Weights of a small transformer language model.
Size: 12 layers, width 384, 6 heads of 64, MLP 1024 SwiGLU, 22.8M parameters.
Each number is 500 + 40 x the weight over the matrix's rms, rounded and kept within 0 to 999. Layers, rows and columns count from 0. Numbers have three digits each.

# q: layer 4 attention query, 384x384, rms 0.154, rows 366-383, columns 0-95
# k: layer 4 attention key, 384x384, rms 0.157, rows 366-383, columns 0-95
# v: layer 4 attention value, 384x384, rms 0.19, rows 320-370, columns 0-95
# o: layer 4 attention output (transposed), 384x384, rms 0.251, rows 320-370, columns 0-95
q366:572496484502497448571573518492503591561540454498464524541523521437523482559519448494510489498502538445426523562458455402471483457424503474465466498518497479457485493527486564471506519498492566442504481503499473453496546485480514502544523453541549494448551446419515444467451546513492528536
k366:617505533499498497489460500463538468464432537514432539525451470540509484407451553500527524465493410487490504532491451451519569451415526495511530573531430553490495543535437458503542496471499505492473423483527475470512399438544537542564549553514478481590509524497553497452491491468456459415
q367:468475547492526480539550462511536509498432531526468498511487511491469487440518471543483406551463491563549506494525495515524478517524550589508517537481531485493461526471480490499512513551474485502439523501563508529485510416487465511526491533497459505484534501523519477493470450499518548504
k367:498517562539527558456542546416494483483470397506485546478474485513496552540487484524463487516548538499536459497452494516541461453506466419533548525524587532378540586392485466577446517459486475466492496497439449510473555523473439508481514481513498547481513502508530514474515511517458529582
q368:503425580548541463464524528413513532582483439498531536547501560509474471524532507513550531493517510482555462463453593494495526510495464572602527504461467523480499545493559551475496515467494484449504501462505468430577472487557562492535504523498550520509502449547529542454536431494602544471
k368:442488457530507472539572547496411431431505558534530525523464443456466421495511476520483519543452532519457541460528462470514420540573556477468472469547486529534552507512463564498443475538482490506487508570520513500467568524485467486555446528459557487518496516500546502467482485452445547493
q369:434557518446463527510495506500479513582553496484474514492519468445519476522439459483508538469494482460560533493466454484486474483502495551513501478522581522557545530462491449472510458487477492470610564500478418547508539477551545455447536484599558472574530431498530503470568506507521512459
k369:502446481542510472478474426519494529525491471470470488534438471548540486515486539515557515525514488537465472543502560471530530531496448496415517539525448511381457470588478473524493508551462539502434469597494521382538450498402478532490517511450504501464574519551523547491521501530563468451
q370:579502559549487534469533517471490577504472542508514510534498590486495448529503506542557441497524452499536521469513572467447522555552473543520506491464415482518500454404518537513524557513483513582581496497481495440474473453457545504477490487484513513584555537465510445563499511458575521596
k370:499472448469492506502502503406575496522582551451456511506435500526577478521506573495504491534527579527548504452576490462484507488487508566510520562536486496507483544559479517529573506488535541487447540520453526502428498486427491468486430509504458510491582541450579536506498442463498493467
q371:450519530440439568478537542482606528460520515556488507463445471492456538569533613510524543476526520517495492527522471536538554521456546502494489459456547512462478544507479534497524417501543476562509420541522523481525524535483413467416526426468550556457550502548520529485459489396474441489
k371:517526509514455495470383552546528511491484430505524459478522519446567501496418461463475475527528500485489506394420484567508363472500535587494473470485535558494555542484506430577447616493455536458565496481456485449531526510549493488511467523587466502554541477518492492490577466527487496596
q372:471493457502558469512481525512473515506526505476462456523477487492537476467527470578494491463466472475417430505493476492456473467536493533483453484471401422566463538457457511493487474530535469518508500555555472489479540497524511486524546523497515433484505595502529492432476469491506561503
k372:478549485491476450533521476469415503476534481530483612483501453545513541505551535488501464429484497543512542475561494544471506583508540539507473471498475497493500490533434554599513511494466500478508479562533531530493564529498548505473502514638443431381461429491427477492501483446440452488
q373:537511453566535504535529520516494568479496557573524458480433528544494483473554472465441557495485528462540537486525469583446476539497502453462511534617492423460591508503514522502400527452492449410462539472550495497515506444431477536470513503505464495478512485593519499526427454492457534533
k373:514520477506489533529487472476438486460523594591488512479572518480465502485469490442544473450528487466472542497480517491504548502514445510436542465456540528554499494484479569568511525528485507482472467505520429524490503521522425550542547446464514483520475492453494524555527491495466474474
q374:525533508520536539527517490533525566511433479523504479442556486451526467549427481521439498475512504493550552493576525531501495475473478473519520480560551515508541506560528481524486496530429475572526410520518442554452505477509484453591486455477489451550568386426516445518560529466484526585
k374:479513484525510552483456486486468478504554523483474561483496526465467529578482481512528386538452581560559474544538576522509385463461515447502551495512543439457516396512480518463451438499536523516525509488497533476455467506417451438437478423519565538602529527462548530500438512506558547473
q375:528463537388522481495483545598448490490478432497467445518508568511460531525599507494508472444405569412454474434519459456549473534465538475485491498530562467472522515620525475531485428493491503503489440457545418498461536461480546514509502583504549479500490537538452508449441536446405555493
k375:481504475534497503534577532443534430439487512453491431558498459383470501528508513493389463505519456520481502464475540461553540427522482516486500514547476552493438418542553485466561548522479449497598519457601509553469413491512548545488474534574512494551534460475506519488511551516550466500
q376:569508456509434605512510468531509395520510516465510534550503493534517404599569468491578476531511564545518568489496599555590531526540504539491567577424537480535518490421467493533427591558483503423511450557501486524488527529611384502496556517511476537462478472415448417463411469468508491540
k376:415501479496504504544478492536556462521527427535522559512449548447655517520475459572499465401568454532522458499511487498478507463531554548498491506463433544365543410482515580536481531520494509502402491602439500533575459512475473453542500467442565494473586500543410498480508445455471520579
q377:444464460497548529483526451475511572497499529538386428533495617533566437500515538520551443560504567412429492458484507509452458523546449479489490498494558545538521481512530487530483446548529491456443504497523555484490468506495347517540465498577518481501486502468592545466519539513560495448
k377:385505486505518428485513452512543448480518495406492585444539530507559470568519523554541420560579482502490447521558504466524446456442456614437555468481490444439568511551467490501510513472563457464535405516334508547503445463535484529449451459406488481491535516549565529561519497606633548538
q378:461477573429468437528521568475598499518389556502439464467534495513443454479505467503508517423487582482601546447490460533481509450518510531429556488455541483472513411597433500467453475478493418503568498511479485530374514430493443461511539530401560437532417514438507518538536612531538525465
k378:484454545443586497517526483532589555447483502497540516454484410468510479473463500468564534551544519444528492437495522562455480465498565498513505494418555476486539497575513436511482544487538486480547481492535530493579459449544481481521536486448449489438494461450527505510459535551506465403
q379:519474573483402430460450542568589522545472568529516544507563527513469463533451494465491493568476445566533438469482462547533543515539518513528472464489440454524463485510498496556509448457474519481510549499488510512465486514531520561536513618469545504564490451457530502461503503539481466504
k379:456456555482511484521418406444508515446552482474464543565559444530566481562527525457522511423543495494476471533505377462411510492582529431551504532464507504505537511420492573467565502513563532535528469521547559496527534419538473469505500479471537505530467475459503510512514548466496453481
q380:498545432427553447482483442484455534529530552552533539495547550491474575555578505402478510518548568538533595479574513594477437545461523521562434501510474581581519481481498493525502533421500472498534449415546548503518474408551468491535467496527410486481443498552489493558512573591468506482
k380:510516466479511468500544549526441448584473456412435506453474512569450495528439522451460532543516501497542519477527468579497511506394540469454535594553600495515518464517574485458577545561534499471496476490426491498481594485539512536438555444522558485477566433518488498461498469528500472490
q381:511496580552455491441463545432509522494527550530512520556506464460472539451475482550519549540556521469481452405466459470553516467500524488512504475487461521416461464505545512524495484561576381555596539449388617499488547542459486515375506572573516556574502510491530552443483541471500479597
k381:584563484605449545558513491495563506520473557456528426558446526485459488428605470494460562498580483508485467417522540488594471455544545553543474531540465521515564547494526511535443470483536519405527407569475483439447490513520475512505492443454503489554530499583460528455464502510458487423
q382:523502511570546484434527471439499482473483529496490543477465474531497524464434555532439450541518480550485416525439485464498543493512469547487422494410494493500461536507501536551499436556542447545520420539515511434462519544493530545619564500528650517520550542409494502488485523451549517449
k382:505502484487474531569457506512465546433447525425453553487524515485567443593554511508607555520452399466392446430415545489578481477547443595428516489506485520488556543467487529586477517505592543455587441479485479540478563551499473563515516525589477510494489463445468562558526557427555509498
q383:546441527587470561511431529449494478575447444412531471438417462566479502507568520473480491510495494575592503508565509412499517469521518543548497458501498516515407427489438456485509548465520480447426461519500462524485485537484506517519498475480494502532425543489450506497483530515548545454
k383:520502506525528464509487428524489509509515469539536574497477531506517509481483509515563511517533493601458483504531449506588553613536425441479520502494470557496474498476455501522470516529563512511545542438541489507465534566496482506495477495469534482411493441441533517540471457499491468574
v320:485557471526488522547449482526431452451506492529525465512519486497507487468505532468504494536453486496534591558497505549504448463466543520547476542499519457506517524512486546505480504503505521533443457517503430499500543484456430482531514512528555458497499516516512531503458566518528538503
o320:517498498468462461490511494551541533526497520515488521525484556470460534456537449479480488523493530546471446468530487483483498487472554471556467476454438505563522471523543457471459455441562515492550523493470473529506520490496495523535503543487551518516609489456533461478500531493498522519
v321:523499522511511489525558501559455549441449546486486498482529575511536522499501477588560562518390493575469525520512502531453493548522518494471484481542526534512521505510502492504494470499478560468519445492517481488521516516514507501513510510567465470506508521467467530473522519495460470479
o321:434468459571437482491422549493523478468493421502490540542532503466477466511499532506473472506472473457508538501560453454463533480471516512486536481516476463499493534495537500486516557506568454473578584507504538531521545501471481469524444512460483497510459429450450514518531508555538487569
v322:482501447548538469469476534489509478483488474476507525493456483539525491575486523501518610567538457498469505483480496520531506528549502500487536485458474527441519508539532478490533482482450467510420518589470572489430470459474483559540499460521487490468436457541475577450491462521522534465
o322:546455599464470517525502499491531486515479516461459552486474509531531436469563490437489455539469517540535495523517492509518548487506468543572552474518494431427430507486432486515489508466461522503507481514518504517513489579483546457531529514483521473521464540490529481455524485469524580486
v323:562497417562501421493497514503560567513463410478501485479512546548533503585498502492417497522454509468538500538528487549482482527503491476511483487428518543472621492516469506488498472532498534515512569486510496509477498500485545465479498495493531503498380462455470485443475409473532528471
o323:522456503513517483475504508506457493497442500585493513529534441493521504450527434512560580546494541552519468553480542420492475465535464500457508516526497454497508509533467491504437487481510501497505483491442509495522485488501468475442461487485510490504522511483437483468540485497449535473
v324:556472528501484459515506524488448520500537515501478497528511512461458572538499492521439441476490522459497564532503461497533469424480513466534452489528462549527489531553495575535404529444459520527521490504568480498537463460544500499492599505508498523528477412491539517552489503463488503560
o324:571467495541522486514538528424468522485529514491526514510450540476433565475509455534508551535506553526512441498492495452522451522522474486442535562532483440492495522516484443468514538507520527458498489515500515452447536462485464465424486541531441492568548537501495513503508490457458476489
v325:500553466524500563486571590495504420561530511511531493511537533547420502479464510536534463544485436513445475519399486568502465520505552403529461517510554542547458489518540493548539416601494532492486502531512546527492510566551574544506480517504485527565519484530499489615544531521489474430
o325:494487510489457490453476392522514476471534544528526489544517506492569486466516485538496447556500508518517537474449461536497513509477499538542465531524384451490434545490530482429470524574452518606472440549485489540526574464493456468509485485503536461458438546505507483538472522512515524551
v326:544447394463499456470474533486495473544480492483521548471437520525493514544473509534535546479482446517442537465500563569522569491595479450497487479527555511532514523537451466500528497461440562528572582505475553490475492439553585496461520508468475469541487542481422507469525540505531524492
o326:541467492552456574451509517495511572485535538456491484453522460490537505415492470534555515508542564510550534496456549476439501438547497453486441512541510523465576507471473518477453463466464502497515509457455540470497551513402405522487450481582531496475512592433555498506508483427529512483
v327:527503519519511509461455498476480433510448475523469509455546504487468496604546455519472513540464438532550527439513546495502508585466437481516486485509478506476475496499487489571529412564433566495536477507478564476540567505493530454503469519527553401509527525494517602532484515506532494499
o327:530524361533467494501439521458495543472560521429499485439586521497589528497538504476492538471512592496495554508514479517488492508564487539475501522534477453475464504542532557521477520477497490475495522524517487531518502490472481458504445516504436545449508499536520445524515466504540482447
v328:418530503584483505488495507502523494483450492500480491460487473514472556539523485523555584514488482491503532480495476459437484501513488459460578505474401489490473512503454514504482490552514500449523524506473499518508435438508498536492456478555509508519531500513554502480597481465548490500
o328:523454449423444511548523474512484502497513497488463563503472504476456482488506486427558453501523545461544560443476419528495518454456497561507505432557510502509530479446471524530508511502473514514457457471492516494480519467531499469503422526526451448488447539588496479496459477563495458512
v329:525554515497513451492527492548511454485500504512500555441506487613488474498566524422494534456506445539567505386547516455507558531460470519535501521552462591566558442562515556483469490537522542515472536525583516458491478505555494460500486425551501479436532488437515549506554475567455494537
o329:453447569519489464508471476470470538521589529468576527495481509413497556516469476477479524490494494447529481537552550365552495467463551478484495492484535469572501516493487447483548493502485447457529513489503523527484495546535478433428472529491491509483557469522547469495541471500509513523
v330:492447504546450556536495515522530501479593585469480502566510499471500507513517479518470494444552522545504422473486539511474509472482462573516484426599495491495452500527554501472567528492514448493491516437482481476527539402522502473483508569465535529454479475466460508468456484472504600521
o330:527526502491515446509533495517499491479470509484536469491527533518556502458586535452491490485471479524443475534469520514608510528470482445498473487474540473519488541477484493543488521487476477547493521459541500512535509484437537494449518507472482553479542503489445466479536535435473481420
v331:519490476416538568442511549509482572481462488493475505508524519559515515520514578431547421496515479462497505481439467455477510548540523512485526557465499477463517427478482497444429572509495525488545548422522527507491456539503505448516490559522499489505515530501424524475496486551411501490
o331:468443469514481487504457524473476542564467471470495527525545477481507555494505492522462536592474530528520473483562463509498486464562515522527512433404508457506537488460508517473547469499517488460474489511486542511538521479453496491534504464535546451450538505483514473438522529502611432511
v332:448495533560438529444495501463529496507507477483484521475507578512524492459491424574516475445569469485499517457496459426496521501493498458511509509431471523528462484511561542538497467515497487471522517461492454504444531509596488480483478487502446566558511529528529534494482550398500441527
o332:471533472472451483540562490508456525477456449542525445505516540454472506493502569527534487448489481413501566505455464550448438536461496515532518528530462491516552505499498466476488483434529526460547487469494468537462493437567529498502551532488526491446501448479498555551494550557424450518
v333:533486474403527476546532535546428504448518535495554472535465413543521562497492527584525506502450494475507449478524478461525577438540480560486505462498554471493500493428594443475493527516490543490460537527553484434528604486542521555408518507562494498478503574490490467504468585542525459532
o333:534443516523534504486452473542481516515475499517480570433484532511512461495496511519477455500474488504539449517507506487497478518480539554527517545548438506514450568405476423534514479524494482510513459520414535558539466534491522498500491561525550514517511464527469527529503512483551495512
v334:447546565452572525485536435473522525447542485555530484512527482503411427504510520473547528481513490548468450511513453568477477501463490487490526543502502518522483434479456533457533504457505473555479475454435427539497482553565516536422517496533601437550490493488538511431465498514538431497
o334:509540471486538459508513463565439477504547538481491487534537455496513548550469516453487537527505511483563492505434505458478532522527467463465504546530465523494543533532530476495518527588509490519467522439642511572526532504529517519490538560505447518499512463523456550513560512558554461513
v335:421462485576550468498503548472486501488515597511481480514540519553504484500462410548504468453498507469521493534537514494424486488444536481518570543498457510392492524479522489502450494467517432468495454469484502490533548475504393500497534517446501504491563567532509543445432549517476522501
o335:486500508463486532505505434499513512470424530483491537496513500451450528478536511544527538488504523503466565522473397541443500512490530494446493494465419507520465492489552467431496547510540435530462421517568500495449509472545525552518526548486509482503527520509479472510482508457515486489
v336:475477449571486531514538524475521499501455531507469442478508492548485545539498507508478464494498449544493500536478467526462446490525488550526462498483551531497470476531439488514496476505475529493516466460447526483486538584525471539462544499427529544511514436460513552423487449554526503475
o336:516511492444574479470478462495479495487553454495535448497544469505495472534532430531496506505504463491518484506550524567468486526475488398547480510464508469477491481536548508496484540518533552558565534500511480483424470476498506522487508488546459460498433515582528508499466493465489461495
v337:512425470448431521522538569543529473545554494541516511566544507464579484559517461496565534528497396469497470526588440492488535464503489508517481499550530500505511504456482465505499541564451508445536473574464494477494550470454414482557485418489458532454560509531576523459466537552468495418
o337:521520525532458484525491523521448515472548454460459533563486534533467470477471515489502496446552467546475493419435460450487534558609487469439466492463490455501506626466504501553501523512518502558570481442506510481477437483515545479490494476490477505489485435538507467494527479427476528489
v338:463516497443475549531508511458562471466539434513492450483475483526401528486535536499443511548450515468413543498504573500468426469522505529529450543541506507555564489432530523460480488479501517451542504529493535435465491467569485572433490494528481478445503466498488504463526504466506507525
o338:477518551544569486439517503468451462523487487539533518539466518462518430510502524554521527494500479457519438559476523486439507450488575571500505452563451555520484524508508516435455481509532488535473496509528510508451554544508494541468503480470507505541545527501440489515523562521500468521
v339:410504458586473515517508467519494521515477490502453539488532536448499521473496417473523528513481457466546524446550516485549532496484551448532476531423500495498511497432554475504509498495508451451457559485500531544508539460506512510515515529437497543476517565477526528509477458477457530503
o339:465463486474493551436495541470514493494516499531517501514507475481479519577497552470471521403494492541493496536496494531454478521528456459475498492513562515484460526517496461443459464474554505510465471509582512450523486497486421453506544491472497512544496525546528453525489448472464477504
v340:543514527514476463466480489497497497454498456514531503512504501551524458529438446549559498444461531467513529511556473499425487486532537514462502544484472491460499578447536516517498435507473515487489449460509474476504490481489544491509511584518506509531518555513562492464507538502481513497
o340:522520500486514512545527552461543477521481499479513495480445522474495490474496440529470519491523543509487458534435455468454530467467581508467490531510527494494482458521474571492520510470534516490506449498491546494493508468472560486483516527524490525549447499461502460491495447520502503465
v341:481478426471530494540521563472568522503481485523499416493443481489502472477477556529512479469538527476493510517526489500495526523475517521472514463465469512490475486449564512491538445581499499516460492448425548561478504550500502461466544515505488548443519468492491473459473500532491513486
o341:494492492479505531442470542574539443483497443505508442524468504432498542431474485470527456488483448510453488491540503493459556509534542472493509529493528528480459470554509479495511484491527493478462499507569545541522452482433519477512468529504518494557516483476457502451497534512461461462
v342:519500483426532529443509469509458537507459472503471519491490577493506485495505496502437517476496566446502549471411450475490494496457432419483421573469446524487471517518515500460547529499533468557540492489442453440525489516517485443521523542462498503476552492519522555521540477578490475477
o342:482511531464496452501474527473478596514522546519491481425506571506464569523498490542547526455513510499452482493541464483473483524482489519560557503507467548479480482445506556402528505489501500496498488492509500459486541493501485501530504507479512445497544549506474522478483551554512550513
v343:448449581501514476524535459512440486491488513479472487537530491464510532498483518493527410548537529563433492501528507509496452517504455472544522564462536506537495536503481481464485507549521491492529473521496522516512452504468493480554451459455509512496456488468479469476548486548506498460
o343:480546525505521534583548509468536539514564481523515433473517474484493492505527533468503500511505470514509520504447529431528486517523531531496504464504483558549488488506500476534473513552471465508480547507466476477488521476470527453461496505510548519548465504539545484490505509498459474479
v344:539374508576501524481504409552504523410532498515490516568541473496496478440452526507524456524463466536524443557456456502403500554530534560545467478467513549506568466445501548473502467527488458487461462501519480489506511589537502476530487454473516474557498521521531519561459498590493466425
o344:534500528524518491517474504498462540587469430547497464509515473493452488495484508495422478478567566504444493505509454492488423517569518480435481483515466517542471467535517492534506532509460528550544514483494521476428519446502447487460477541485422444488469572523430539387535454398511490469
v345:510472488482427499462538471507462482479521435491519483526506524582516457438482523530522473478530483517490451520516559479506529558481538549542452503516519527517536477449498513539539498542433503445463462516493472531533522448546492523509406547457509530501505575516492467468487504498478457494
o345:470502427469489597485551480481497507521474503519531529465504491419508498505544513510526553487497504512472497536472490539506470546552525493479535531500414477462483479431455439531475567484509435530557472481484491537496451562538539540484513540491449487450472474479553484490493517490485451508
v346:579524509436515490561452507522521527495478495518494446509495543548524488468525433533446505581517451564560440490500508503447482509497555535456507445429491450415477502527481505495528470455530470458471474493549543561483528435529533466452503519479514475543488459542551524499524510491579490456
o346:455472574538550525508504500469487437460472550470500505464515474534499490437456503545492528470481479510495497513535509495553529494474523537536471485582434464489487485502443476509491455497503543528459533430481458498539499477480563471509524482523447530481549497500433519500560562498464510543
v347:496474496521459491437497474471522548540527542484518538502470462441516604467495491589460488506505436505490487484471432457526499513502473479431514532452545528445476518521439493478486531490473551515467506424498470500493474527447448526473476519475491505473472545569491530485573510470549495458
o347:505484506609511528510488515501479547512494499530471475461489513566503492491502481551533514476567540489468553487532467503518445520506420505562481501509504497495530534509498486540494557555492484553494528519485501538440496536520512501501532474463482535588439545501527536466508481441549511442
v348:533582588462520492495537499443509533484544531461504523503459531536478505538482533517467518530530493583594520495536448528556603475611503546503513506497491508496482454553551504481515523532468516527511464484566481507487470497498479527469552443493490445468501452494572496514521470488521496491
o348:525464498479543530503443456541507450447543467528475477457487527504462558461455460517486538535432434475483456484471492494497455468417536395453497518454459511503437495493509541561474451541482572527485435503485447481499509586509478469529495496483534559503451510441516545527513522457479561499
v349:565444515485521511524519483508498527519500495460528516483509611504493568488451550567513438508492483491489471513489519452532547457457476510536486478510498499520462531493494482496581481520540466458474509477482550524504502546452479497434541487539552532543442513486468445468505567426526419525
o349:407527488521431546473485457503473476493466489462489512492463457455533492452556381485485537497547483410519486559476462541478488572491512479510497509500487470507477544506457501514483488513495485514478488550497454429535454424472544459505539501413489496413531522556458494481509513482456504512
v350:536502589467437492527480489469519532573540522532425522574502454511524520499503500510496434459522560422608479494548495492512571410530522500419534520490474463493488542479528524493558516475541512488492480476474494461530552434501456463473481480557503497505553525479541544583532547447493511548
o350:414492467434512494572453517488439435481442521459495530543427495532528510434531423474472479483463553485438533489437494512484541493475521543515444544511504490505512469463463521538515456450564477425555470495489564494493446421493501488460455551579459512526536485503456533530433530458455507420
v351:522527493521509527493456495504556529515539511470515522500502551462509506500530495502514509525506489476454490502561490509488482510476499481561520481551496468485519524540509535572553471454508471475535500481545552434494461539460410441506515486556486464492532523506561492497552480553523505549
o351:517516534470476491507506467507446480521451521501486469477484499566492491486533521480535453547447489484548492498483501484482534491503473517481471456448517527512515538518547486505494508489550485484539477469526555541512497481507511507531515525481498527482540468462458517499449459519536492496
v352:472546528462465551558490538461444474496493462520537495568539557498538529492545503420529462464454533434495506451407498466492522506562466494503492580452533458493472521505545476547536498487547548527509536465478476508571501472494514530488512429505455525531584524476495547510467518504529497491
o352:496533497458522434536478550509507476478472579544505520456501438472490484558505523460499559509513509553465569507434507556513541569486518519485466543478504545602522582467497556454471458492492518511497500494527477555470570529558484495505521502456558451523463523490509517518513534505522440490
v353:490501470525521530535539411532531514515466416532504558544505497515484531483458576508558499467465454482516443511594523553545513486481557530475465489520491447476506429569499527480585542537533541518541468498457511488470488488497483543478526549535523597504492500530515508478483479467493562446
o353:515493537464530523482495450445495489493509516492459520516479432514505527497559496498474515543537492505500505530430483505466468492510533537492533454524571457476466525529552491450474466492521488484504527383485441463540461503485533435470454481511437523472490460524398478538502515439583500484
v354:515451516443522507513491510520536528506489523462529466463487546509486505518495538460492480502512502458471542499499473541446442441489484497496466508517511580491431454502530488465528489531512555510493502517493479563481493473548504480432529458518475523521560498524518451448485486451484504577
o354:520593508533448464537477559489507461501514455515495542523408547491535553520489502540537495508507497500547495479511487406497546497461522543525490501400496526589456519507512499505499499482512491501495502500468526499529489484532452440546558481481459505484518514521527571518424461489520473531
v355:495524499551457512517483458535514557517489501539462456490468526483551502492455528517510506597484528524584482510480484515500453539510504537516488494456515594509511500543551500481580570491515456480554595470439502524528508569480511490426595478461521530472452531535484525532501485530492501516
o355:528539514462505507427462505467524533524464477486508510475516501508490499485524533522534508542408536479475469476510545572522472504561474541497455524430513509472529444503503481477492511469504515500531425509501516526507452541505504506560454497504439444475453524487515462509463496524482501491
v356:505463516490502473479471435529467519469537537560465509483467512457559487459470468520476486493530527475528523568541451432473503523510542512480480482480483518503510552540482493535475481464527507527483523479488528459503468514455531513505524511488480522519512468421578540457488476452420513469
o356:505464501543503478485455562481534537499524486500524473550524518483488449550461502516499554493523470525457496476474497433558499518530514495503461542469528511498455477505499543461483482515603523530534472542525484393433524520462460521579473492515527522450531585480492497469486455492558426486
v357:466525471471458456457486523494506578514456513492449528529465533486532497475494526488528514435529461566470476493467428508469463446469542526421553498523527470515425516510506626488541581495499461518468453468567502592571440437523551488452580569485520473574478466465492479499445579532538482536
o357:514572528544482499472588482488457507537510502455534530513535505505495487538539482454498513528464446468472528509544538501546509549476568429451504501539585557475534484489474491477535498486482542476499514434495500496573520512450494475498468490529500538503551493543480484441538516546483499453
v358:489481510576447501548541501498468482502502467506458466557541472457573553555493488527453493511440475456498476507494523527556479518507441488524519557579433494510562498451539463507496537534507462485457494490518536504518444550474534550544545408510473501523429546534538500455535401481438578445
o358:522499453456505510541470503554593459526471550533516469520465505505464437483486427445501499466476482569529560524481518562427516461471492509526466529507518555528452525582495613455500440497451479469483455546501481564485589459522457497456550508518485461557478456531481514511506502527531460489
v359:450518484499460455462528572537511501519458493493472569497525511517473524506563537503580497481483487455477527481514474494506510501514529497468484480474511469518474470523527501577541530404535433491532523582515494499466530481538539484479524479521576460470530488454457438503486467470451537483
o359:527508473504462497487479475480475469489487486540465544468463470519520513507477469487458457483526524493507498523531456502487414508507490469498555459532514449502479481472485502509439456469473519475471540441441457471473476500523457520412458522584574423501538551627545537498477473503518404532
v360:497480533528489481513497483430501511455502463443476501527497542528506429494448513493528463512462490526443539507549498522503554527527518480477513470549536481502517512444466513459464502435419500503496489468474530507513509500537476520542582479484469474488476491450486447544503544504462522495
o360:521453553542522398569465459540470471455524492521538442506469502393443460518494540439501513504531467524529542496467476442461434436504533462531496527463490520509519424520522486478559522563486474505557485542521506432539465548529530524547459464445420530452436531452512534530481504489560531517
v361:450516491601541448436496525489479498560485527494490530494532462486504492438450472475590523516491430453494429532478516549518468519455481440526529477474518514447489508552469523505587548544469522433512521543518480533569523553555462571476531567491584494519564510448523488510572500466528432529
o361:528437490514515477499536531505470452448507555495461522411468500508485496549498554501579536582475552563527488511485485532457486525547466467521498530504536461500573458479510521515541417518531472539503509516515492562520446465509441509508544550435479509519513510514441565471479496525526497498
v362:487471452523440475475532517481544531512530553511487519506498524525512487474561483438468528579481471464502555498559548431526551462515458504440520478492518493470594551486452427500486489473483559496461575471507476456467498514487507419525503463417513482526458479496363476388540516471572553435
o362:491530550475477507469550524528511515543476452445457495531473466453502486555498423477520513509506456528535479480523514514488496548511454505496498472521520482539486525456517478564488528502509510519545484548558416466453453570510505542550506480520504482556520601446508484480462463513473486500
v363:424554474448501471529472517392496483554451462559530406518489524515526546459443479426498463490526454506527500480553506558562544514480489482492474448408498504494518480520530515425445550530524552489497444475511480576447484454539532506506513526440514490496481516526592475459427526471528471500
o363:499451531487522518476461500506507530540546493494487503506528494454458476502460528469500514497497475505446522470465441452464480474486497525503436540446509504473517538577518521581522528520514502525503489496643562483492504483478469505492492459493498471522517545503536508504532543526507422456
v364:481456517406450459520527497492515544508459519481564479525444426500513505519476454539467518480516492463528460527472442509545545475503500455484435479459519519455446491475517497476507449466511532469526523520531532505434572551459562503525463535482429564521513525492475516485455517513498458525
o364:466511505532516542410446492468517444464539518464519444472508573567426465496482506480538508503466537493538468484508510493527465522486479507472503436480474482451513523465457440415424460527472470521491538485476553507498556498413448493484452422523532475494454522530522387489449518500460469479
v365:448493479504453494462527496574496538512484514534487553544455505460459493492425486513541424444543447536542485508483468504473473495558578457471432450469514478424483490477467517455502477511473497498494537514498527458465449468545513548535526496504501516418535497490492537523527521502561478525
o365:491478502458537495496469539506430478504494504491462481532487499473437478542489545527535498501556540484481506460465492435518498526544543526482516502450493533533440503489505492508518468494470512536535555539493575563518535499458539454461462542479532514525450461532536526523513508505399497459
v366:457487516451511483469445484536485511486501524497493449484509511523500465521431473609575458532529534479491482492516500542529489554469542525558469458502490467487488503474488465470462558516501492491479513548512568487568458429493442527499523541503529575492525452515567444497488548563488447460
o366:534420444521477502453479565462533529519539482451540492485480495483514528520527509537566556566510457439506555483502428510455503513542465501536588465466567492527504530519494513525445487476467491511442472440481501536514486504500578469504464489489510481495493488477438532503476574513545461510
v367:489518475503543503526472537491499552491436524489415501439512494503478556496518498493472501462529549497506512526513601541480551515553526526479509509547503575501566443500474455528472482540475489541500523577444467503454468514486483456479507560504486454481447466462439508496481487492515506489
o367:425428502523429535541477478554542466537495437552525488456507522501486498535500434475490500583532589459564495469542502494466511485471541522482563478499554506468493542474495489451462447442485448479519485493488471525533498510509504506500522435469472434489494481477530553486558493472524485532
v368:461446501448534529597550491534458452512409515506545548528509417497555517477471508498560531529517498449419491504462529504507488481485528458515509521537552502484561517494539537445452482518565454457510546486475552560512562512521494502504466500484475562468471504469505517465508509474501549527
o368:488516492607532556490508463502526472462529520494469452485509494480521511474506470503504456436529586536512407499447496519498498518463479441549498537448485481515504463468508497523480458515535474498501510471510525438480497527455459488539496580516539500505507481534536538460518440553468510597
v369:454529528493432537518505447497461578463485472515449456539526491496478463555486478547511504476496529526584521508464479476480472448521505534535511491490497463477479490532564497523553526487575469514532558503428418492473488462495451471475516490522473561539489449538460545542524485503455464485
o369:533524559465524384486531524512485519477514548516527451480523532474499527541503523441474487458453529460460491451499480541528461492526522462477475498455536528525545537511551495440493454502549532481469531496500500497520519453465515452485502518492488496495551561471533549544524508474544527527
v370:423511512601433472479459471456472488435526522488472497545419476577493522485486464518556495493525511442500449519458473507493447489543502509497520471519473551474518498515529470495492537453378598508516566502564532499514508559480423504529498458538519507581506524530534573496525519521435482522
o370:523473474423552485508496448491554478511443482501539513515451523513516511488504530484425477549444506499544476518468536531546492480531481493451520476448483406503492528437533495502496478505507443437475507531494488560501525462448474557437492536514536462439486523493500532510497544522543444521